Weights of a small GPT-style language model, trained from scratch on English Wikipedia: 4 heads of 32 (1 for keys and values).
Each number is 50 + 12 x the weight over its row's rms, rounded and kept within 0 to 99. Layers, rows and columns count from 0. The size before them is the row's rms in percent of the matrix's.

# layer 6 MLP down (transposed), 512x128, rms 0.124, rows 349-376, columns 0-127
106:68 36 54 60 48 26 44 52 49 43 49 67 55 48 73 12 57 50 46 40 47 39 42 57 34 58 61 59 40 48 50 56 65 57 69 49 47 56 61 25 64 46 66 53 47 36 42 58 58 33 53 52 53 57 48 56 54 43 45 40 35 48 50 51 29 55 41 60 27 35 41 54 49 60 56 64 56 24 68 55 58 49 45 41 54 42 34 68 66 50 53 20 32 37 48 48 62 84 44 49 47 50 54 59 57 67 38 47 53 55 40 50 31 57 38 54 40 46 84 70 56 60 35 54 60 50 66 41
088:79 47 80 55 44 62 54 64 41 55 45 58 22 61 20 71 63 57 54 66 31 35 37 38 51 27 66 33 39 46 37 46 43 69 48 37 52 19 59 50 36 59 47 40 53 46 59 59 74 52 41 65 60 48 41 75 32 46 49 49 67 49 44 54 38 52 41 26 49 55 42 50 56 46 49 73 53 43 52 31 45 23 50 30 37 77 48 39 52 48 63 46 44 49 44 59 52 54 45 56 40 46 46 61 60 45 47 63 57 61 59 46 65 53 51 48 37 41 64 52 51 63 48 56 63 59 43 50
105:46 48 43 43 43 52 49 51 38 58 53 61 56 41 41 48 35 41 50 58 31 45 61 17 70 31 48 37 76 57 69 40 25 53 51 41 73 43 64 52 70 53 56 69 62 49 56 41 40 54 61 61 69 47 49 52 27 46 55 41 53 47 49 41 36 67 27 51 31 45 51 50 54 53 66 44 48 70 49 57 67 51 60 67 39 44 58 48 59 50 35 59 38 56 35 34 51 38 59 39 45 60 49 28 40 42 46 43 65 13 66 33 56 45 49 49 71 68 65 54 48 41 37 57 58 37 69 66
091:29 60 62 53 62 79 53 70 60 52 56 57 38 53 45 51 42 52 59 47 49 43 69 41 60 41 63 56 32 44 45 52 59 45 42 64 42 37 49 42 74 63 48 35 48 36 67 50 41 36 59 45 44 29 40 44 61 26 29 47 77 51 60 36 46 41 36 55 64 39 28 60 48 25 66 32 26 38 50 48 27 68 43 55 60 46 33 58 60 67 40 51 67 59 38 52 40 64 41 37 47 39 46 52 49 55 56 48 68 56 34 58 44 56 63 54 28 44 40 56 59 43 45 52 42 79 35 59
095:27 45 40 61 38 54 35 78 34 52 35 51 62 35 49 61 51 41 52 38 53 45 49 43 61 64 69 60 45 62 78 53 53 64 29 57 30 51 41 59 55 44 41 50 58 62 77 46 48 54 43 19 47 64 41 63 57 56 64 41 36 59 47 46 33 24 70 41 54 29 56 46 62 61 64 22 60 46 53 47 63 42 45 53 48 73 62 55 45 42 55 55 50 54 20 33 43 66 69 51 53 49 51 69 54 41 62 56 53 46 73 54 53 51 39 54 59 53 50 35 59 32 45 47 55 27 51 49
124:57 64 26 80 44 51 45 65 56 49 46 63 50 75 28 46 61 45 51 64 43 56 53 43 44 51 52 32 50 65 52 49 62 46 45 41 34 49 69 31 34 59 48 63 35 52 36 58 23 20 38 47 60 30 53 36 40 37 54 58 43 63 44 27 43 45 51 58 57 32 52 50 55 37 51 57 56 48 28 71 47 37 33 42 69 61 65 50 40 50 42 51 76 79 53 74 40 37 40 39 32 40 48 41 56 51 52 44 52 30 45 29 52 46 56 61 49 48 60 52 54 55 49 32 59 36 58 56
104:65 63 44 22 75 62 42 56 58 61 54 42 57 52 38 60 40 45 60 42 47 57 35 60 54 65 57 42 66 70 72 45 55 57 74 46 54 61 56 55 44 39 39 35 43 62 61 51 43 51 40 34 53 52 66 57 43 57 51 38 55 58 65 22 61 55 52 53 64 54 51 65 49 35 51 48 47 23 68 42 59 40 50 43 49 42 63 76 45 64 54 24 42 51 52 61 48 40 23 56 44 47 65 40 53 29 30 57 46 52 40 70 80 20 55 50 42 42 52 42 33 45 55 60 49 31 46 64
095:37 68 61 45 45 22 53 63 35 95 41 35 57 26 33 38 63 74 39 56 26 54 38 40 57 49 40 43 41 55 47 25 56 44 40 47 27 45 62 40 43 42 36 54 45 53 43 43 46 55 29 39 53 38 58 39 51 55 65 62 32 39 42 35 43 52 57 35 50 47 55 51 40 27 36 52 35 48 65 55 31 42 57 45 56 63 53 59 65 51 69 60 52 55 51 58 40 67 45 39 40 45 53 54 79 32 52 62 49 47 38 29 49 49 59 36 59 51 58 47 57 47 49 40 37 40 56 66
109:54 63 79 54 61 41 58 60 50 56 48 52 63 51 42 47 50 71 40 35 59 49 34 63 58 40 60 57 52 50 28 31 41 50 68 34 57 43 34 43 52 55 53 56 57 55 43 47 85 63 45 36 35 63 52 49 57 43 35 57 49 49 55 56 10 74 37 48 46 56 52 45 39 65 60 56 56 67 53 36 44 69 45 55 46 43 59 48 44 61 37 55 77 41 49 49 40 51 36 29 57 36 35 40 43 57 56 47 48 38 51 65 35 58 47 35 30 33 56 25 40 72 33 39 54 56 24 46
107:54 47 52 45 56 45 62 45 41 40 69 62 43 44 57 57 41 55 64 37 43 52 31 32 50 25 47 54 36 48 67 48 41 68 54 56 57 65 74 54 65 79 40 25 53 54 70 56 38 41 37 75 64 55 38 39 61 69 45 43 58 64 47 55 32 57 28 43 35 26 57 42 39 55 59 58 55 51 39 57 25 66 77 50 43 54 65 50 38 52 66 70 55 69 31 72 25 52 43 57 57 57 51 54 55 45 38 56 45 49 53 52 68 29 64 52 55 54 45 49 59 57 56 46 41 35 39 52
091:56 60 55 50 45 62 56 52 35 64 45 41 58 60 58 75 47 69 43 46 46 43 42 45 66 56 56 29 55 45 42 36 48 51 36 36 48 48 70 26 42 51 45 52 38 62 38 39 40 52 52 79 37 68 59 42 53 47 49 31 52 31 33 50 39 51 56 53 48 62 57 31 47 75 53 18 53 39 59 59 44 51 32 36 49 31 51 50 38 32 65 47 61 65 56 58 42 35 49 21 57 55 67 73 63 35 57 53 51 67 35 42 37 42 28 57 47 64 60 53 52 32 50 40 23 37 53 40
102:44 36 50 50 48 67 64 40 74 59 39 48 46 40 46 60 38 54 39 40 67 67 55 38 50 32 39 61 43 49 43 41 45 31 54 65 35 56 46 62 34 62 47 58 44 48 49 46 72 62 55 49 44 67 53 43 69 46 60 61 46 60 21 61 42 51 30 30 51 50 33 61 37 59 53 52 49 57 40 31 48 52 77 55 62 70 53 43 46 50 69 34 69 59 52 31 37 52 53 60 33 31 59 45 38 63 36 54 55 63 39 52 41 54 16 23 41 54 21 29 51 67 51 49 49 41 45 47
105:50 44 64 52 38 61 37 71 66 58 52 43 42 43 33 55 37 48 38 40 58 66 45 49 51 35 59 40 56 60 45 74 39 59 37 49 51 65 77 75 52 46 69 53 38 20 54 41 37 45 44 71 44 52 47 35 58 39 50 14 38 58 36 70 55 48 47 55 52 37 30 43 59 40 57 41 72 55 56 55 51 54 62 43 56 52 45 31 43 34 44 72 40 72 36 51 40 53 26 53 55 51 51 59 62 50 50 53 43 48 57 48 33 59 66 34 37 62 82 56 59 56 65 47 38 45 50 63
098:37 54 34 54 35 78 56 35 37 74 45 60 62 40 23 47 46 53 43 39 45 53 56 37 64 50 64 53 60 41 49 50 46 48 32 69 38 59 32 60 69 51 40 54 37 59 49 45 43 42 57 35 85 61 59 64 44 62 50 56 37 56 25 48 54 43 53 35 64 55 40 54 81 41 52 62 55 58 64 56 43 29 62 49 47 58 65 43 41 32 55 55 58 54 63 43 34 44 58 37 47 57 43 41 60 62 60 64 53 18 46 61 38 40 35 55 55 49 38 78 57 59 46 51 35 37 53 68
091:49 61 53 43 43 40 44 50 52 46 61 58 52 54 43 56 51 46 44 64 48 29 53 36 52 42 36 21 53 65 62 44 36 33 51 41 33 52 59 42 58 43 64 70 69 27 47 49 62 50 72 66 55 47 52 49 42 55 47 46 50 23 63 65 61 50 40 49 79 61 52 52 61 55 59 53 59 33 61 50 32 50 51 55 57 30 66 45 47 53 47 57 35 57 58 57 47 73 49 35 31 54 19 42 44 34 55 44 31 56 29 20 39 65 39 47 50 65 57 68 28 28 54 46 53 71 35 49
083:60 55 66 43 42 84 62 57 33 39 65 48 46 55 51 62 42 52 65 50 46 46 49 63 73 61 58 65 60 54 32 50 45 45 53 37 43 58 54 40 43 49 51 48 51 42 64 41 68 23 57 46 55 60 54 59 48 64 60 45 65 52 64 42 50 69 70 28 53 58 41 53 66 44 61 56 38 35 28 27 38 55 42 45 75 64 43 32 55 76 60 57 57 50 40 43 61 81 73 61 46 34 39 70 40 48 57 53 47 67 65 52 50 54 45 59 39 73 49 53 52 39 48 53 44 80 51 39
098:73 55 55 53 44 31 51 68 45 56 51 37 54 58 45 45 46 26 42 60 48 51 49 53 49 57 43 57 75 48 63 59 63 51 43 51 38 52 39 54 56 18 35 45 68 35 71 44 34 40 55 42 44 52 61 69 58 50 52 47 60 36 44 04 26 51 57 50 55 56 58 62 71 46 52 65 42 43 67 50 50 48 42 41 39 57 45 66 70 48 68 30 34 76 41 46 46 59 42 33 65 38 35 62 48 35 42 51 60 53 46 48 44 36 40 53 25 48 47 57 43 41 29 45 36 56 44 66
105:33 59 58 46 63 43 49 33 66 17 43 55 65 51 51 38 61 61 59 49 61 44 48 35 48 52 54 56 42 34 70 43 62 66 54 47 50 36 44 60 66 53 41 53 69 52 35 27 46 47 24 44 56 53 50 49 48 58 76 52 42 39 69 37 51 59 60 45 35 64 44 25 41 58 54 74 51 70 24 61 66 65 36 43 52 44 37 53 51 44 45 42 50 60 28 61 55 37 56 32 42 58 42 52 53 42 59 70 49 45 35 32 74 50 42 72 22 47 59 73 52 46 39 49 44 57 49 50
093:32 50 60 40 39 41 33 39 41 45 48 41 37 55 33 25 78 50 41 29 52 51 55 55 27 45 46 56 35 61 32 60 53 61 61 45 72 48 48 37 60 41 39 39 81 52 65 47 67 40 39 43 55 40 48 52 38 68 51 52 33 73 46 49 53 71 42 51 54 40 60 71 54 38 41 46 50 56 39 63 48 43 44 60 59 42 41 24 50 43 46 62 47 75 43 59 24 50 76 30 32 50 45 47 41 44 44 59 50 63 71 68 53 51 59 59 41 56 42 56 55 74 55 31 56 64 48 54
112:49 57 63 57 51 36 42 60 69 49 56 52 26 44 48 32 45 56 62 43 51 49 41 53 65 54 34 58 47 38 59 55 34 31 69 60 49 44 57 48 48 74 58 56 82 39 42 44 70 52 62 60 58 46 59 49 47 61 66 55 29 55 37 35 64 62 63 44 31 46 02 61 42 51 71 45 59 60 70 56 43 53 43 53 47 44 69 63 42 39 45 51 31 66 77 38 63 68 42 28 38 63 53 56 58 47 58 48 57 35 51 52 37 42 46 64 48 29 57 35 63 53 45 46 63 51 51 46
105:40 58 34 50 37 43 47 46 48 37 49 38 48 64 43 48 55 57 45 58 53 57 42 47 32 40 61 55 58 24 46 66 22 44 33 51 56 59 46 43 60 43 46 32 57 36 18 71 49 66 43 54 62 54 47 55 46 60 41 68 53 61 50 53 54 41 55 35 54 48 62 68 46 52 38 45 49 27 63 77 38 50 86 52 60 37 44 39 44 24 60 39 62 63 51 60 65 65 51 37 58 42 26 26 47 67 54 70 71 40 40 39 43 60 57 55 35 54 53 75 47 46 54 49 47 57 60 35
113:72 57 50 41 43 69 41 49 44 50 44 62 41 52 37 70 45 42 74 68 39 39 59 54 46 50 51 17 51 51 50 50 48 42 43 54 65 39 57 58 55 78 40 56 37 51 34 79 54 42 49 17 30 58 40 73 32 71 74 62 47 46 42 47 67 28 46 74 48 43 53 52 59 34 50 41 46 50 46 56 34 28 69 43 63 53 41 41 55 40 41 45 57 54 59 61 62 54 43 43 45 35 57 48 53 54 37 45 38 42 54 48 53 31 65 44 73 49 62 43 43 38 26 64 48 40 47 60
116:61 39 22 32 52 25 56 49 45 56 48 68 57 57 67 54 53 56 58 52 64 59 60 45 51 36 42 34 22 60 38 39 64 67 56 59 51 54 56 61 68 73 51 73 72 67 44 57 71 40 44 44 46 59 71 45 57 32 50 54 59 51 37 63 39 49 52 46 58 37 26 63 46 55 54 55 74 76 35 54 54 50 46 64 30 57 65 52 50 56 52 35 46 53 50 64 51 35 29 54 52 38 46 38 53 49 68 68 44 54 73 40 63 44 36 50 56 42 66 48 41 79 57 43 59 35 55 50
094:09 74 29 53 35 31 56 55 51 35 65 22 55 53 45 52 64 53 51 44 60 62 36 39 50 51 46 45 60 56 53 45 66 51 89 54 51 55 72 68 43 64 28 45 57 60 45 46 50 51 45 42 50 57 47 32 56 49 39 53 37 59 48 54 39 56 51 51 52 42 31 45 62 40 61 49 37 52 54 66 36 61 38 45 49 57 49 56 55 57 43 23 48 32 38 65 45 73 49 45 39 43 41 41 43 60 70 59 45 49 80 49 44 36 51 68 30 61 47 50 46 62 30 62 61 45 49 33
098:49 57 43 51 51 27 42 53 60 53 68 48 61 55 40 67 58 46 51 38 38 52 51 36 34 32 45 38 42 60 65 54 59 51 27 32 70 55 61 56 45 69 47 43 30 37 68 62 50 67 83 72 37 59 53 58 52 52 43 48 33 30 54 55 42 46 60 58 57 31 45 19 42 35 48 43 60 42 64 42 37 55 50 49 62 58 48 46 43 61 44 63 66 45 61 59 47 62 51 44 37 61 46 46 59 57 49 48 37 62 37 20 59 29 28 32 53 56 53 78 42 65 74 54 35 52 50 32
082:45 56 40 49 38 62 46 49 40 47 32 47 41 57 37 16 60 44 40 60 41 45 51 45 69 51 63 50 64 50 38 41 69 48 56 43 32 43 48 45 62 51 77 43 35 46 62 33 45 37 62 41 41 57 45 42 45 48 23 36 38 57 50 41 54 47 57 16 39 44 35 67 72 33 61 52 55 43 32 41 53 51 54 26 42 40 42 51 71 40 49 68 33 65 37 54 39 71 63 63 40 45 55 55 64 33 46 33 58 41 50 58 48 51 36 70 46 48 45 58 63 19 45 65 52 62 52 32
092:46 43 65 48 37 61 41 41 48 55 48 39 47 63 41 50 63 43 35 51 40 60 48 38 64 51 51 39 82 38 53 61 53 39 58 70 54 47 52 35 52 44 64 61 59 16 54 35 47 52 54 39 34 42 51 77 30 55 47 54 54 63 56 47 36 36 39 19 44 39 53 25 48 54 75 65 60 58 50 43 39 34 61 62 63 51 26 51 38 44 41 50 52 57 64 47 65 54 49 17 38 50 66 63 61 56 48 66 37 60 45 53 57 53 41 51 30 31 43 54 65 66 30 48 43 50 65 67
098:39 26 29 46 44 48 39 41 50 53 48 64 59 55 62 43 47 55 42 71 67 60 48 40 52 53 44 47 56 32 45 73 49 58 47 49 35 59 51 60 53 59 40 75 53 62 61 60 29 90 51 59 51 65 43 37 55 38 53 64 42 51 30 58 68 37 75 58 54 34 51 51 72 65 38 43 71 53 56 75 58 54 65 56 53 60 47 58 62 62 60 47 63 44 60 42 37 56 61 46 23 71 46 49 68 67 53 58 53 30 44 45 37 59 43 33 48 51 45 59 33 56 47 71 55 35 37 42
# layer 6 MLP up, 512x128, rms 0.13, rows 350-376, columns 0-127
094:52 42 34 60 52 61 64 57 47 44 71 44 58 53 65 53 29 41 42 68 49 53 65 49 35 44 47 59 38 34 69 67 44 31 39 48 68 67 48 50 36 51 59 53 51 79 32 71 62 54 75 38 56 43 56 62 52 50 27 48 49 66 59 50 73 56 48 50 66 30 66 43 37 68 50 49 57 56 65 55 53 51 42 44 58 50 60 46 67 54 41 55 43 56 35 34 36 47 38 57 62 46 44 44 56 42 55 50 21 53 49 53 23 27 35 57 28 57 55 30 57 38 32 53 54 23 45 54
102:25 48 46 75 61 59 60 57 54 53 67 48 34 46 40 37 39 25 57 40 62 75 38 78 50 47 56 71 49 36 67 55 61 60 40 53 62 40 61 43 42 31 27 76 51 47 44 67 56 57 69 59 53 62 44 39 48 38 52 47 48 48 39 51 55 33 67 55 40 38 52 48 35 39 45 23 66 42 45 41 53 37 58 53 37 57 43 73 65 68 59 59 54 57 34 70 57 59 42 44 48 68 24 43 52 67 62 51 37 44 64 58 51 34 57 35 43 40 54 63 71 41 41 52 54 41 52 54
093:48 57 38 73 51 49 76 63 45 20 58 40 69 38 27 30 48 45 42 64 47 54 49 58 59 70 47 44 52 70 65 42 27 37 40 43 56 52 66 67 31 60 56 48 42 46 55 44 65 59 48 65 68 49 51 64 62 50 62 62 54 32 36 78 47 55 54 50 66 44 48 33 58 52 59 51 59 55 50 45 73 45 30 63 45 62 57 53 45 42 48 66 53 57 52 44 56 51 38 46 41 51 77 39 24 36 32 55 47 52 46 33 64 56 65 54 67 42 51 33 29 68 30 49 46 51 55 41
093:33 41 40 38 43 67 62 47 64 46 45 49 46 48 34 36 48 65 56 56 42 70 48 22 58 43 37 64 36 56 44 41 57 70 28 48 40 25 41 62 58 76 36 29 41 35 31 49 52 58 54 39 52 59 44 52 52 45 41 47 49 60 61 32 52 79 56 37 38 58 54 44 27 28 44 63 47 54 56 71 60 57 59 44 60 57 35 55 70 49 75 31 40 49 47 44 66 38 69 45 65 28 45 56 61 45 46 61 28 44 71 61 60 56 45 50 46 57 41 41 33 59 36 54 47 54 57 40
119:45 70 40 40 56 46 81 40 49 51 51 65 35 66 51 44 39 56 39 57 42 50 53 54 70 41 39 47 55 52 58 60 55 39 71 55 68 71 70 32 55 50 52 26 52 44 48 61 51 46 44 28 64 50 39 56 22 38 54 58 64 56 32 31 53 36 57 46 36 41 32 38 50 45 36 75 49 46 53 39 59 41 37 51 71 45 47 52 60 31 38 60 47 67 54 44 30 50 32 59 41 32 58 71 52 45 59 38 51 26 65 63 47 67 48 64 54 44 45 24 49 34 61 52 58 37 52 36
099:77 43 48 51 63 37 49 58 58 64 37 51 57 62 41 31 17 58 66 34 59 53 53 53 49 42 51 44 75 46 52 52 44 28 54 53 51 52 57 40 50 54 42 21 65 44 56 64 51 43 53 53 49 54 71 24 40 40 47 51 62 65 46 63 52 78 42 63 52 51 53 62 61 38 49 18 44 36 31 64 52 55 44 41 61 59 53 57 49 59 63 64 67 36 60 56 56 46 58 59 54 60 54 44 65 50 67 44 20 46 45 48 40 58 55 67 62 30 42 68 39 38 37 45 37 34 30 68
096:54 44 36 55 50 63 42 36 44 47 57 42 46 63 41 60 60 40 51 21 27 40 41 37 57 55 43 51 44 72 64 37 65 72 61 62 58 64 59 56 44 43 47 56 64 55 23 37 59 66 49 40 45 61 50 67 51 51 45 31 47 58 56 81 44 29 39 57 37 58 57 44 46 76 52 58 45 56 32 65 60 63 38 50 45 59 48 51 29 46 48 35 72 64 77 29 72 60 61 62 42 38 47 32 38 49 61 51 29 56 55 49 32 39 35 29 46 57 54 50 56 48 52 32 43 48 48 44
099:39 46 46 38 41 50 58 37 42 60 30 63 28 48 52 50 19 66 36 48 50 22 49 40 59 59 50 46 42 57 75 57 55 61 31 47 39 34 54 70 58 63 61 33 62 64 38 62 34 38 56 66 69 56 63 43 63 44 54 47 68 40 42 68 68 42 67 57 73 47 50 35 61 57 60 43 54 33 58 49 71 62 30 38 52 53 47 43 68 44 43 51 61 54 53 38 39 53 53 66 54 70 60 63 50 42 53 42 47 54 75 40 43 56 59 48 47 52 47 51 62 32 49 56 43 22 37 23
098:48 37 41 56 63 37 63 60 66 46 53 79 24 66 52 57 55 64 62 58 57 61 41 37 53 50 60 48 64 50 57 43 35 61 53 47 43 58 30 48 48 60 37 55 45 34 39 57 42 37 60 50 51 58 52 28 40 46 19 58 39 34 47 55 78 20 47 60 44 78 42 50 47 48 44 33 57 51 59 50 64 42 45 44 67 58 23 63 59 38 48 70 25 40 50 62 38 52 52 52 51 53 40 49 47 43 59 57 58 37 55 47 49 39 54 39 35 44 56 32 67 51 67 23 38 28 36 39
092:67 64 47 46 58 76 58 56 60 41 45 43 59 54 56 48 43 62 48 33 38 40 53 45 35 25 36 41 52 52 08 70 53 37 38 19 51 54 73 37 28 46 53 33 42 49 44 46 40 43 65 56 50 50 42 49 56 56 39 46 22 69 50 45 50 53 77 63 39 60 47 69 45 34 58 54 42 46 55 38 52 46 42 42 54 39 46 63 53 54 47 47 62 38 60 40 68 69 39 44 54 55 72 68 46 44 34 46 46 68 53 60 35 52 37 49 59 41 62 74 35 69 52 44 61 47 42 61
106:76 72 50 42 29 45 70 39 55 47 56 38 39 37 49 06 33 45 50 63 66 47 53 60 51 56 35 61 57 61 48 60 48 57 54 55 45 47 50 46 52 47 51 32 39 78 43 45 44 54 34 50 73 26 34 57 44 38 29 54 66 77 67 34 41 54 66 60 48 51 61 48 46 62 66 53 39 51 60 47 52 55 47 54 63 51 60 56 56 50 58 57 44 41 72 57 69 63 62 61 47 46 35 55 49 40 39 58 58 30 52 52 73 58 53 65 34 44 28 46 58 34 47 70 56 47 66 53
103:58 67 35 25 56 65 46 56 58 44 51 51 63 60 45 61 70 53 42 44 74 71 67 56 34 30 50 49 62 59 56 44 16 48 65 50 65 61 56 61 35 65 50 52 68 41 45 54 33 36 73 50 46 58 50 47 47 32 46 29 41 38 65 74 38 48 58 44 49 61 43 33 57 65 44 56 57 62 52 45 36 56 50 49 58 47 60 60 49 42 42 49 43 50 40 51 42 41 40 44 63 33 67 65 26 57 35 52 38 50 35 53 63 46 49 51 46 46 69 44 48 56 32 95 51 32 58 42
084:58 47 56 54 48 59 42 55 63 55 51 24 45 54 43 51 59 48 33 32 38 50 63 42 41 58 58 51 65 54 21 71 40 42 44 39 57 35 46 61 24 37 53 49 34 43 60 48 52 35 58 45 48 33 45 35 34 54 32 50 42 39 56 55 59 24 41 63 41 46 41 60 45 57 72 38 56 61 76 67 47 18 52 34 48 60 43 64 40 48 42 62 62 36 23 49 58 36 55 39 38 35 53 48 49 43 59 62 49 33 52 43 40 66 63 60 56 68 35 36 36 33 71 56 27 49 66 54
102:51 65 48 49 29 35 50 72 56 50 51 46 54 66 46 66 32 82 29 62 47 55 60 74 52 56 51 41 44 54 37 73 73 46 32 67 55 62 67 51 59 47 56 52 62 50 70 62 35 43 69 72 54 56 51 60 55 40 65 52 46 42 49 26 55 59 62 63 59 50 42 55 64 31 46 48 63 41 60 54 36 51 43 35 47 66 26 61 41 46 28 54 57 20 40 56 55 54 46 52 55 55 75 62 41 48 50 57 47 53 46 44 47 45 37 35 43 51 36 64 41 57 40 54 44 52 29 20
094:49 56 61 50 40 74 53 46 47 40 23 55 81 74 32 28 81 51 47 58 50 31 56 46 44 26 46 59 56 74 69 39 65 25 42 50 50 49 16 41 57 68 49 53 67 36 48 58 39 31 45 58 33 56 42 50 61 64 50 61 46 73 60 62 55 45 54 53 35 52 46 57 34 50 40 51 50 46 42 45 66 36 55 61 40 48 45 63 51 50 48 45 41 49 51 35 55 33 39 48 49 54 45 53 65 36 46 31 30 23 50 42 46 60 49 43 60 42 40 57 54 52 45 68 57 34 43 49
099:52 33 49 53 58 38 66 52 55 63 57 61 56 54 47 53 18 65 27 56 52 51 60 45 39 51 48 32 36 54 46 49 41 78 28 74 60 66 68 39 48 57 77 55 33 65 46 30 50 30 56 46 65 58 47 64 51 57 43 44 44 55 60 46 67 48 50 65 28 64 27 25 47 34 67 73 46 39 69 45 55 58 54 43 56 55 44 62 67 38 41 20 58 71 50 42 55 52 66 43 53 67 64 60 57 40 45 37 50 59 50 48 45 57 38 63 42 59 57 55 44 53 46 46 45 72 54 40
100:49 38 45 39 51 53 64 59 46 66 60 39 47 41 58 55 61 52 53 55 58 60 52 71 44 22 41 40 36 52 47 33 45 57 49 36 47 37 21 37 60 42 36 38 29 66 45 51 43 69 78 44 32 24 68 45 59 72 31 56 72 74 61 40 39 52 44 66 45 55 51 65 55 52 66 42 50 51 60 50 31 30 48 49 41 58 64 64 49 51 43 52 59 56 45 41 68 76 56 54 55 46 71 49 47 52 49 33 45 57 71 48 48 46 58 57 42 35 49 72 44 55 54 62 84 57 58 48
096:82 39 47 47 59 36 59 60 58 53 36 50 39 45 59 55 38 60 33 73 45 28 42 46 64 52 63 56 43 60 40 48 50 24 48 54 37 55 54 50 35 23 37 66 43 40 36 59 54 48 67 65 40 69 55 55 47 44 46 38 47 63 37 56 35 20 55 69 43 58 44 65 51 28 51 61 64 35 50 36 40 58 55 32 33 38 75 65 60 44 58 52 59 48 53 51 63 31 41 64 36 31 60 48 50 59 56 48 54 44 51 40 35 49 61 46 68 49 55 69 53 25 45 27 39 58 69 51
105:35 59 43 61 81 46 55 57 68 78 59 55 58 46 63 35 47 56 28 49 24 48 37 65 36 31 76 53 53 71 57 75 44 46 55 50 58 58 53 47 37 58 59 45 53 48 42 28 64 41 62 27 31 43 45 54 65 61 43 52 45 51 47 45 57 52 62 63 55 48 46 59 15 76 44 57 45 42 51 48 67 40 58 40 32 46 40 45 49 45 55 47 45 35 61 39 51 58 29 40 55 55 45 29 44 50 64 52 47 40 64 66 60 27 63 60 37 39 41 30 61 59 48 57 51 52 61 60
104:70 60 61 56 54 37 48 60 54 59 42 49 55 62 56 44 47 54 48 45 48 63 54 57 46 38 53 54 49 64 56 38 51 68 34 70 51 47 39 59 43 48 54 60 51 54 42 23 46 52 46 34 49 52 58 56 88 60 23 38 43 54 55 59 42 45 66 61 47 44 58 31 34 64 39 44 45 46 70 60 39 39 60 33 62 65 42 26 62 10 32 37 39 74 72 59 34 50 27 49 34 50 59 54 42 42 61 41 49 42 63 30 47 43 44 63 35 37 42 65 54 49 39 59 34 36 52 55
106:49 44 40 52 16 47 69 59 52 58 55 46 66 52 46 59 41 57 41 57 50 47 51 75 28 41 59 35 42 55 50 57 47 67 49 45 71 55 45 56 64 33 54 64 74 70 47 46 64 40 42 40 31 58 32 56 49 61 62 45 54 37 53 57 24 27 48 41 58 61 42 27 36 44 55 54 52 68 74 44 63 28 37 38 54 40 56 60 49 51 40 53 53 46 51 31 27 56 57 45 53 50 40 59 44 50 42 53 35 78 47 36 52 31 66 72 58 57 68 33 55 67 73 44 52 55 49 41
101:57 37 58 45 52 28 60 45 57 75 43 58 60 61 43 37 40 66 40 65 66 57 57 36 61 31 44 28 20 45 35 43 42 32 58 50 73 60 75 65 65 43 72 54 69 60 37 36 40 40 38 45 68 70 60 42 49 37 56 37 48 46 46 63 46 42 47 53 59 48 19 44 40 66 52 44 48 63 45 65 51 41 57 47 29 45 52 52 46 66 32 54 63 66 69 57 67 42 46 48 57 49 51 61 50 62 28 56 45 38 56 45 41 70 40 40 40 48 50 56 54 60 56 34 44 30 53 35
104:50 22 39 39 61 60 35 33 41 42 38 52 59 55 52 56 25 46 33 47 59 65 72 79 53 54 61 61 55 41 57 48 50 52 62 52 39 39 17 57 65 43 41 59 34 42 48 45 41 38 44 58 49 56 50 61 20 44 17 51 47 42 62 47 39 31 71 54 46 49 63 64 58 53 59 41 60 45 31 49 58 55 49 60 54 49 38 52 50 37 67 43 38 60 39 41 38 43 64 42 76 58 59 69 50 64 57 54 44 59 38 55 52 53 37 36 40 58 37 48 35 33 53 49 52 21 58 69
099:42 23 48 32 38 60 78 48 62 41 49 57 61 49 42 33 54 42 45 49 43 28 55 35 40 59 52 46 60 43 59 37 40 61 37 55 36 35 44 32 37 38 45 27 56 66 46 55 65 54 53 48 33 53 42 35 53 48 79 45 72 54 37 53 43 52 41 51 73 53 39 73 44 36 51 33 45 47 47 57 58 56 42 65 69 54 36 58 68 47 42 48 49 53 62 35 48 47 46 51 54 64 49 56 52 40 38 51 64 54 54 88 26 65 69 60 52 28 75 36 58 39 49 52 59 37 33 55
089:49 41 44 29 58 40 42 44 49 19 65 32 73 27 48 75 46 35 49 41 43 69 60 50 71 53 36 54 37 54 36 53 48 54 40 44 70 57 52 64 61 70 55 54 40 58 40 33 49 68 29 35 55 59 53 56 55 50 66 53 45 38 39 67 55 48 45 47 60 44 60 44 50 62 31 41 37 44 58 35 63 45 21 39 57 57 59 27 60 42 54 36 48 48 58 44 59 20 50 60 61 59 51 47 38 56 53 45 39 62 46 42 35 38 63 46 32 77 39 36 57 49 42 44 58 40 47 77
092:66 74 33 55 27 43 36 48 69 42 70 37 38 44 48 57 58 39 48 51 53 54 59 46 59 42 47 59 40 69 49 44 58 60 40 56 51 48 45 33 89 60 85 54 44 86 66 44 41 42 40 43 56 63 69 41 45 45 54 26 57 41 43 45 43 45 40 59 51 78 77 36 62 43 61 27 64 55 46 49 74 46 48 65 34 55 31 51 42 34 48 58 43 62 43 46 50 44 53 44 61 52 60 44 52 54 50 46 61 49 45 45 38 53 52 59 45 56 69 42 58 54 29 48 66 60 57 54
092:40 20 52 55 59 49 54 56 58 52 64 40 40 37 33 45 48 78 34 59 51 59 47 39 52 38 48 56 44 57 49 50 51 65 51 55 57 36 43 24 50 57 51 22 60 41 44 42 50 97 50 53 45 73 68 43 43 33 51 79 57 45 52 67 41 63 43 48 51 64 61 41 53 41 65 32 52 55 42 70 42 52 38 53 61 54 49 73 40 58 47 46 41 68 54 50 45 38 61 68 63 59 61 37 30 44 41 45 40 56 37 75 43 55 47 47 40 39 45 49 47 56 52 44 65 35 24 46